{
  "hidden_size": 96,
  "norm_eps": 1e-06,
  "tie_word_embeddings": false,
  "init_std_qkv": 0.0344,
  "init_mimetic": 0.5,
  "optimizer": "soap_variant",
  "learning_rate": 0.00651,
  "final_lr_fraction": 0.05
}
Each number is 50 + 15 x the weight over the matrix's rms, rounded and kept within 0 to 99. Layers, rows and columns count from 0.

# layer 15 attention output (transposed), 96x96, rms 0.293, rows 27-30,59-61,90-93, columns 0-95
49 55 40 46 52 27 50 45 31 64 63 77 50 30 58 69 64 51 45 62 50 64 48 39 53 57 49 46 64 62 49 16 42 51 50 29 54 40 42 48 50 29 46 49 43 43 36 37 51 54 57 47 50 60 54 38 54 56 58 54 48 46 64 61 36 52 58 31 41 69 49 45 53 54 57 38 47 47 46 44 57 73 32 61 54 32 40 60 54 43 50 41 35 57 43 62
70 50 67 37 40 28 42 31 57 42 33 39 68 63 60 60 48 48 46 59 19 51 28 52 57 47 34 43 43 34 43 62 53 57 69 43 52 62 40 38 68 51 64 26 40 40 68 28 42 53 70 41 54 51 56 62 32 47 39 50 43 37 37 73 45 45 49 81 77 62 49 46 47 32 53 60 46 69 51 38 59 48 48 72 46 54 60 62 42 47 47 43 44 53 39 42
59 46 62 62 54 55 36 37 54 23 50 76 64 47 39 36 55 24 42 39 48 54 43 56 61 40 39 61 37 43 35 57 52 76 79 37 64 34 38 42 48 49 49 71 61 42 66 73 21 53 33 49 37 54 48 47 38 45 49 63 41 65 63 51 44 47 44 70 66 66 57 56 52 59 29 46 39 60 55 55 63 41 76 48 56 37 51 46 61 38 49 44 71 40 65 56
48 63 36 49 66 30 45 33 04 32 38 40 71 48 50 41 39 70 45 48 56 44 54 50 48 65 48 40 35 46 50 49 58 45 44 64 61 63 79 35 55 42 53 64 52 60 59 49 83 65 68 58 46 49 58 73 51 31 55 48 60 55 48 44 54 63 52 64 68 51 69 50 67 61 32 37 44 83 50 62 60 60 50 31 32 20 39 77 44 51 30 63 66 40 47 61
45 42 62 48 50 63 39 53 63 53 70 48 37 42 51 58 72 51 31 57 38 43 60 54 60 51 45 60 38 50 38 51 37 60 60 43 53 58 46 43 50 53 43 54 49 76 56 58 32 38 45 41 60 40 46 59 38 37 33 31 57 61 81 52 48 29 37 58 56 22 53 57 45 42 37 51 40 53 50 47 61 28 61 20 67 46 47 53 36 50 39 41 73 48 71 55
35 45 36 54 48 40 60 77 60 54 45 45 18 29 57 35 58 46 59 44 51 56 51 39 35 48 31 48 37 65 53 46 44 45 78 50 49 42 59 58 54 61 25 53 41 56 50 49 53 38 56 63 48 34 53 29 57 52 58 52 66 52 48 31 46 43 45 43 39 50 50 70 50 45 44 60 59 43 56 29 58 51 50 31 55 57 49 42 62 57 40 56 49 35 52 51
63 48 38 57 61 56 56 49 43 71 36 44 36 45 45 54 48 64 45 49 38 48 62 42 56 60 69 46 32 38 70 37 44 40 30 45 47 50 39 40 46 46 40 44 60 38 28 52 56 55 68 51 35 43 69 39 46 47 67 44 47 43 50 62 44 23 55 38 38 50 53 55 55 50 62 55 52 64 52 47 53 42 17 63 46 47 52 41 24 68 47 45 28 67 66 58
38 32 48 54 49 74 54 29 63 74 30 50 52 43 29 55 32 28 33 46 17 55 45 42 60 41 49 82 73 49 52 53 73 61 46 36 69 31 25 54 57 64 51 20 61 69 44 88 66 71 80 57 56 68 39 36 44 53 60 60 35 53 25 69 43 78 36 30 31 51 34 03 51 60 45 67 99 76 33 58 33 05 65 59 54 19 52 51 41 60 51 66 41 88 55 51
35 37 68 22 46 69 70 54 30 51 66 42 39 59 15 75 14 48 73 46 53 51 50 29 54 59 39 58 27 11 28 79 33 50 47 37 58 61 44 46 58 34 63 45 65 29 46 52 47 33 38 54 45 39 31 45 55 70 47 62 65 35 95 55 90 51 39 47 55 14 56 47 38 79 43 39 43 25 79 88 52 38 55 53 48 99 77 40 30 44 45 87 53 43 51 44
21 34 90 22 48 47 43 64 26 23 66 55 65 37 42 66 37 38 60 88 33 35 54 45 18 57 59 97 44 75 46 41 41 60 26 75 25 38 37 66 48 40 46 66 34 45 43 59 07 41 87 81 80 86 16 54 58 50 40 69 17 53 68 40 35 53 78 42 40 57 65 42 35 46 77 37 68 39 31 32 33 60 51 99 22 21 46 43 50 48 56 45 36 67 27 69
19 73 67 43 29 50 63 55 16 44 53 36 42 65 54 55 42 64 47 45 53 58 59 12 88 45 66 40 74 07 50 67 49 42 15 53 63 72 65 77 72 55 32 65 16 90 55 58 30 38 43 28 58 71 27 51 39 51 42 34 65 22 82 24 62 28 88 52 75 47 38 90 99 50 83 33 57 28 61 67 00 44 63 47 80 47 60 75 45 37 53 65 15 81 24 46
# layer 15 attention value, 32x96, rms 0.245, rows 27-30, columns 0-95
44 72 33 73 46 47 47 04 59 64 55 68 41 61 38 52 53 59 43 42 43 33 48 82 49 47 56 60 60 43 22 42 42 52 64 59 52 46 21 41 51 42 61 46 22 60 74 42 52 66 49 50 35 59 89 63 56 77 54 48 54 40 66 26 59 73 57 44 58 66 53 39 44 44 50 60 44 77 65 45 53 51 70 51 80 40 41 76 74 37 53 47 52 55 31 58
63 44 55 55 68 42 46 67 43 51 43 55 35 45 50 44 34 31 21 56 42 59 42 69 84 48 26 55 68 48 48 31 57 40 66 79 58 71 41 34 41 53 57 17 57 47 48 54 66 50 60 43 62 56 71 59 44 57 43 85 83 73 40 57 33 63 23 88 43 42 43 64 33 17 38 40 59 62 45 59 27 65 29 48 36 70 72 56 62 41 62 60 34 55 49 57
37 43 42 54 41 65 62 50 27 31 60 54 64 61 22 43 56 52 49 77 62 68 49 32 54 45 24 47 42 53 41 51 36 45 68 80 61 40 42 41 62 41 19 09 34 39 49 83 79 63 52 57 64 60 61 31 46 63 41 50 29 68 56 35 31 42 15 21 51 39 68 47 49 50 27 58 33 74 55 56 62 57 68 50 66 59 43 75 38 21 36 58 31 42 55 66
54 64 31 49 54 67 29 77 36 42 62 34 30 58 75 45 53 72 76 46 52 54 43 49 22 55 47 51 24 49 21 42 29 39 31 61 34 40 75 31 66 70 44 32 90 44 29 52 54 67 57 59 27 35 59 50 50 75 60 40 51 40 37 69 55 38 58 82 57 58 31 41 59 37 38 41 27 70 68 51 53 30 48 55 61 40 57 62 60 40 45 53 55 75 52 36